config.toml
vocab_size = 8192
rope_theta = 10000.0
bias = "none"
extras = ["local attention windows", "gated attention", "capped logits"]
train_tokens = 110400000
Each number is 500 + 50 x the weight over the matrix's rms, rounded and kept within 0 to 999. Layers, rows and columns count from 0. Numbers have three digits each.

# layer 2 MLP up, 384x96, rms 0.133, rows 146-179, columns 0-95
448547499483428500480536515462512370402467576489572440486502528502427577459557453453454551457457558427448511397468480412486491479516490424431529592565510474478449543559498541451483617609503401540446428545546580523489594531474504578509464412437436517518511483441426449497500427447459508428
487406518452594501494530510515550491540508469548500557476533403502470482505569500443535496478433475513522483529535606531443461416478509562447409536470446534420547516465584566549438483500521525485402533512501445475475535528530518512457483467481526491510522475559563427536436417509416457605
497473539503514569343472439431401489471480490463529473467594508497482615595483453579562496553486548461569521470526554528491473562386506526584434512450438543463624473556507514432540527444421502503518503495492574571488511399526492501616529461407507530495465521517537512527457501505493484497
595458453490484468522571486613482377548584475443521453537501453500458570501471397509533463501470503544553471507551526506519491500556496519572495500400591506452481532455500453512442519572485439518452546546476494499512471538526556487494545502439528473418483518502517473440579514468402514499
569469467488469467470533469448411520514502502465539561559500504510400440538499553503493503633588535483457516583544600492530481549566562532458416453474516462469579608485553480462417573559465505517513502503553532549447513437483525583504515447573466553526411531579463459456421499554498470455
521493503487498595461467521576437438512447485507509507468518581527504562511553512486437509450530478475502511622441463469399530451461557502417479545439472564479528489529432500527490440437540497522504564468504482502545459508492499459474491411542520540503432498429553438439594522489540480513
494567576522553572559476524478443476608470548425465502509440531504493419510552480464538464565488527570383627473465385550598547474500571559479568450519517488476397482594512537535502452564535453440469653483517479435530502489537434457482401624533483476507470563467495506472448531440444513507
582532534421476532569547533454519496528557466475516396364517509532471516547508517581463512554601523573621500473579482482394501449532600490540441409545599491450523597475566423438545492447395468502491429523594519407531576534518584466583481534535560532496514503474499520414536561511494413494
492489547482463525529503377597508554481508521464472518499427511581501504485514476518411455487573463488523473504499414439562509498493477383424458497567579512584497517471523490466497486488474499574487496443477391428485523514357507466505463533478454534587440516494504475375539570482496432523
390444409474536495539449570423481484489505554478501603479555541514478508576528526455443543505482536560460485593513513561512483501529485440529551630554486506568537463490459589517513517523506578462508489565548367419476508483454537524408495515485462555456465495507430514596426547475493446563
506516495510553461479542535624503504462566461452497451456513483394533443461407526542446469490473529593540516478500592479509488527423570502476481456555476558516559451453538513461538449452525439572476538607402472461479532534392508503507541390414517568433567575542594485497545550603450434568
500447433482471598557484430497442444573529557525550458595505533517537598571505452539420498497495420521494515485467538453536531526486396500495589568478477485510510493489501478534453433540505474449428509430469498528401480487601463542532486494407522426550525628491584482509533460500566535571
511507531438520499551463431387537516513528554569553604461573497501442490511460491527556536445520447564576514490395435543509410457567510395505484478518565500473530539478617436478468478479440532521568514513465545503346453452558466552529500492565655537532447494446419482527575543480499572610
543610467487511503533453524544390542524513525472411427543604423515477497500531476526508470446392534444442443555459481511627394465488504491533513512406480539516601511562448522454478486597545597505440431481468539488422561416486519498586450499436473387500559448475442453526519481541511454525
460507513442546515577426485580465523545512561584474494545481434593437534406539455496445482529478449485430439624520507423561576471495521474521428530559498441467469477528476471486516586542505522424529560507528489489471430501489585550468464478482475524569573461462549510505473444450547425507
560514554500511431448499440474403482515453552540540397468522418474576498535578473578560487575466450408567467534532504525491455542562397528466470553447451550494516533481499493541493559556593518523566529562530537545510506490478540585516491431552469491539585525446504491499427424424503581524
462483569564551580530540586542477538404550492501468504539417576501543559521513440532516538550469528483550565430496540598610543462573438404402557504548495562588523504528501441451461611507557544488429460483507520542467484543486510489542590419519501538539455497547545513514452481534446515496
492495430580485377550583576520464419462463517570529467462482455506485532480497476538552464512514505500558599450494498464443464465440487490473443465441495494516577582449521445435452484537516461471502527546540465465514440519526501537474553512419463498560501522502530517478478522548534530465
519457538390554477482450524468458537535569445571492445425558516486562488526511430511482532498550495438554435548487452525589558403567487519496519579451408560436483548520523478543510514457467521530602530465473521481509526476403441538487485527517552424459488452456539549469462559399474576511
409425480543527458528529441543519527418384459507512537480425472509422570459512498490570502471575471541525456471458491506524526443539551465465505541486555544449489484551481649419583529484480441519466555515543527492477528543463542556391490492578482458518440506438482534502532538582385514429
544576499480532628541391466495454529528488519569487527409488504514519509517587535505477500522601435437530463605432494527464443556495460461504509444513528491446482476582563526491489517497477484564524508399522555496585448503448566571469442512451530540430468419460472453471535475531383391489
656577450425518550502441510479409411570511443457561537515521537508473439523542507499543467421408556340396530509506445505457470532463503425440488523550521489508445525482515576530467593599543497462397458484444512467568520500438584489404455515518467517471517526531426367465539577492498458559
598578454474524596604465404562488462474445518529537555528540526428534484570462526491492485575480381536554488566517410460487513494495444552533466490549535440404529595504512444405415511496547416477585551491542549465518332487489593548516527457493510491465471526586542441569470591518526516535
514496500621522390524479455474595492492437500505429532432452522459522556575493411449460544547527528475374437526513538453556491515564409491440461538446479493481474406469563507520401528513441552415478561521460508458479478473462530500424450540494467491461489483445506510510475435516490491547
532475568543540551523510499522498483587434586516429420476411509573525530504592481489445547570489408547513476531440547527490642398627452421515524530528544462410441434475583425517425481474345595540464449466457490469433480549503558532525551424504521507496589468557563500490565459466363542507
533566558470565594484514500516460461438566532477482459500476587500469494431454485483396460516500559481474451499445503539431440509534469481514489447474435473505507527536463543431418430588537561480570480538557486422435544559515482460507450598500422492468498441524487498435575558511520501507
473501610564520512490544458503521488464447423385483550534518557454449483459432388527562498506521432500424511508472538557396460608470557488448546400499545475488514537533423633571536578587514546448493504549487434505448511504504439612484430485575590388570466552480468429402475568547421559490
477437383550495499557592552536537501530480443565511493454590453538561463531536523536470416498460499470514516447555476508532454446511512472564469492474532537445589520431435555487521522542463448531553474512488492504427647352537572470590397477470536513351446472479444464518431481451478483463
546525432456460472472503530484463448455497608421508544575578546464447414437494402508480449600451516531655505490494575514434412446470491424527567423525469494478497551516517537444492524521351462429488515556473543539477494487468509532464494460525511564567518480536438414610434507515432526434
590509461424511556485455497549387394504513619527446519467529430551489422506517500485479372463436526444476498483473451455576510547562510516426529515516429514575500435536448459479397527456513419472422483602388390574513652499450477409535482471513581519451478553536530443487538436505476448604
472541510506565440519521512528465421485489477542453508517479538536517544474513527542425472469529523515571506441522507441467473486462517487470551560487575544555578518485529502502543425516420451516509490453517434512468480510536474474483493541495510494579624478560490511516469500429472579475
534550530516457471570477498494444476474440452513531516470524505469546410536469488510421510500522488513459467476611488481571502462562557522499382455475563505410545560430566559536518427584565506487473444487423485501518502594486484467541435436559468474486433660498540529453556502508547535539
500472536465543515530422505545444413549538447560497493587470544499487522592472512471535600485512518519443467443506504611591521519559468389401417358483533514398551557436458472520539537527460548472442525433544530533454573508542389526524552523444477517497424516561594506527520454480558530521
463639528465602565501464536575504539492419478492566479545497513458494537523465649554553477443516625499505526476467458625529493559497539561502618483496457538390423509473471565543563533456478368544507397479488526587501541449539474538543565590508565508576505565467469493608469438489462545528
# layer 2 MLP down (transposed), 384x96, rms 0.0331, rows 146-179, columns 0-95
497511480515531535442468485489472474543525441580512504502477554567565475529490547540525604552509438548483446511528524500455444531548460431607460474520568524550487556411435535606468471500479588415511586349430519582497397441513450462463516488506433472512514495576533543522553522444525533455
560443457460497542516554437522513548468494481480557470491489565558524542551462468508538484472380438468607508446467378487421462534603536435530513485464542582543462431450517460497500549498433541537550419520439486523429535467598531537503560536529542506546465555452493502425516483539543477441
555554488536462531577596585612595437479490489468445536474554469509416450499528559579537503448416387537503520542527520489515433533481539458501424490577485406500516530489473541456512463532523412523436536599435428462489480505494496472534491564512514519430542558498476489385510492504519491583
530520458536436436483408584532572478535491552487475517524551524454404477465559443513444527530609494539466542538504496425583399536535494449541425523428520428549554536467520442491465464487612520531499523519465512492436485473551569538484507449480532457523472492458451605437469547466507463497
414568484528583493453455432503582509419549479494410478626451491451520461518509537543625496452561537486527536507455532554519546493486451554563490530418410499491538430463460431555520526469560472511474413469454479521578518559488483484503578536461505509467537568505451511522497426517473539481
482446549532493503465477583497508595498494485521435441597483461508457527463475476545558414495570451479486507476498464545555533524570460478566491439462453518532448415459518576501491501424525533433468540549432521554495518459557474496510495502467558488513553438537506469540429536586549567474
480520440488487466450545421564470607471528392446480383430549474511553496585482397516535436417530464478549469480540478453485432462500408441509489539554459506564533516423541481491472494499459584488527480562457522623423483548504431487505523386470545494482470516570430495427532434521570549413
416573486612503549505475413548530540547401523480536533550472438454467436378443558411483479560550524433391564469460508566579463575504459498377538464490576392543498504542467562485488484555552554437465553512502469468515468559505475508435579505477439551483532467518485491528510444518505520477
449532410514531527426433486501478551440498455486459443567482430460485417505425448501443410585570514418584492516494489463499523560472485507508451459510580497509385537433399508541545479536416483502524461524516456568589502487438414473496491556470545523469511505410533410525488518383597507420
485473631549468469504484446527528572514522433523572487467321434576416504521449575458505502506487467527531507420458431427458531599512535482495558397438535457496485551529488417548525486456541503492442463460447492455409511567587493456561545553539528474542531526514502565476479471485506498533
520403476500508470458398456486500514521489601529618538519515552577427515510482453429412544521537496396496454525510485553545473490523534421528492557531541493487520444516503486518465455538417597446525473528626510505529559546588546541492467516640529427563523521580414552553544503432428496509
451431568518486461557486530451529511456383406423507529403430509409499548424460583501519561483486569469457496465521552525413469543548550502488491533561539488569500489557511483491509525455522557543536457546505545465506516539493434583428440545562530552491485557554436452511465468459525444536
521428448481461519493557491463557547454537500481544448590455420560562521503468541506506564505516391472424489455516464485489434456485554519605497506553367552482448580566466616399580547452413508466480429418570532376553542521498433481484439501458532493537504556482467557444394470465505445421
473456457471488398425483566511541383492443563508526462581511484582460596549513473435557549593523517520543550577468466488419460424483513472431593595502440439488471499486536481520523580448460380479446488550574455439575469554477556490420457455457547488518517512513478518468509473440439523488
444564494524491499445529536455544473460481437511521464491478519475516597519475569535555482407581521498514576500493432551369489529445477547537558473475593464524466456539514512515460422466502428536445507487514453524592520453487403426443551577534529530493481538449488572526507547477510527511
408440418533530478547515557493513393493484574540450485536489512450566448523600570481541537467571510531568600524550510510471512578552552546426470509516555574507451391454497443541495469418599521513474497557402438511494530522483513522447590516533499590503498511447505475547542431516521489507
538571493496457334460492430428483533539483447482595531447542458486478516493505507594418446416645439553485463492468471522453527551557498488540438426496494441384492482421532570473465494558480514471545540539548483511489514488452509533455439547527465466518571472539491449533469438499519473482
471551463553583521458500562500539518550430555560397490504508537514540459469558569440612561530498516543530455499486595528512509464455499461476435505434560499565519462445511453540491471510518521528458439467555526488462509536530507473406490456520473467522499506512495545568545456484494427563
405573442531501555437351552497551522462508573451503449515419523561509522534600467517541544517511590496528518481487559545452514559488491470449505472352524464497498505543555462533413440476537542456498482454501385591555456495508542426428447541508448547484450471498427516460532459533521498433
574571442477488517515489529558495399555552494516551451579444580497552485573565616535524519549482486479494546461516524535413431450387453506453431497525479480554483460509423387599486513457563505591515506512522478484585548528440457491527438547557571523532490575478574487540514630412487567571
371457466523504468514631517508535396505488473431428494495520539377509554500436427463493591534476616541484534453543444551556527471531516452522519554508497470471389452411513593586495508458576477508427542536455469448543493497517441541533541504455439511428471527484561487515430578542523586401
435522519614533461461533578594569615518528495510416493583484532436545549501537555489481482520525425630454464474484555558553534375575503569492596568446465438472528462549583451408482401511522508504489610540558506513347529476451472531539494604533486521379458411509436568477480467492546624452
558512508614484486374502486503509588484637548541414519473586537577514460512495434570545543481519529567475469497447438513561513511561416420418573445558469535549481453520545562427568561465525454491515508443453495441500489589491554492515455460536488490556471529472453569418524583461479478489
483425409486524456609546598514439463486557486460459496547520510488544455520558567517489437463504591472526540479467553535455417516532485477524500443512515442420477565517437397534540493515397494521518461527493476518452537427523493512494566464515560486491525574523558525483572618538493447491
419462457530503496418540472527529450444468574438472592547595461390480426542445509563450519503490469485516463501590496544567440579526552496419507500505479428492552511461538576357483398489430441411546487594526563551497552442467507511486464532525436491468496496349497469564579529482459590450
488427518483581431365425486513595514442468488514514583500483488545508517503488513521470459489641504494496499506523435589509472521451562460505465464515564506476483551464508539612441406536452421538474555427501479541498470444477423480496440560443547464472494552467469574508497451527483534452
516465441448552493462464505580507449522518423416483439500450505540559607475451552506450508557428481534562381502497452508519531461452509529581422373539521402506509495504443384445462553485396509522508579541516503547425512532648556470467435509523515550519436510529525373404440518492484515499
597519622473411543500494580479497499516613439474436479546496569484466458530439539601516475472509497536441436495457467552436497566608393526548602434447571455511509554441597435549462583479484506466460516469522489500485479550515469469498470444587536430582517513510533508439583582541455468442
468533533506523464513465520631603559483580518536591401475464473483601472551488534541432495495470649518528528601503449530573577452471564507484575504447497390496527538449441547554452466491462485550481543501527462549457454538519475507443573509424536483437566551460481485425548449487462485536
432496439490543606445439400499523456451483517436506508570422478472523557537493533520462499431467471496565548500480547488574474600438515440497473555489499493480503397529417604495448498431507486596585478493375554534488426557387485501506553513494503441499510509534521492493408437554465480411
503562489513472486435499473489507440487564447547483566560534549469580531501507483456508442463466522488478417542519478553533447498452534441443537517425520473571509487509451512576586438415536474496490539480419536508437475506475439506547493528549441478525521524475562529535553536477521566553
517515580413525576545528391460427558566420445458520482579579441500518446461371500504561483488512615529445475539512469438490538517585478494503476548507539543597470532471474646522540502468522602516498555491459483512532498500519468524450427469527501538476516551520478504534441500543441423566
531544418512445426473619432411498497445449529501445508483482481380438433422536481524516383493558558467463494538440492574462461517474634614461523552522470565495501383483479556500462579533488516430502482568499470483564515417468516540453589541475585489511538476444433518406483501525449428506
535470453485332466534562440424464480438431445519477498471484451504502512457564476527553454604585471501435494459492502411462444459371438463591434549575519470534559485514542487520449479508494562450567531449485525513625593502463470469401427476560465466461472466558450547391469465499524558584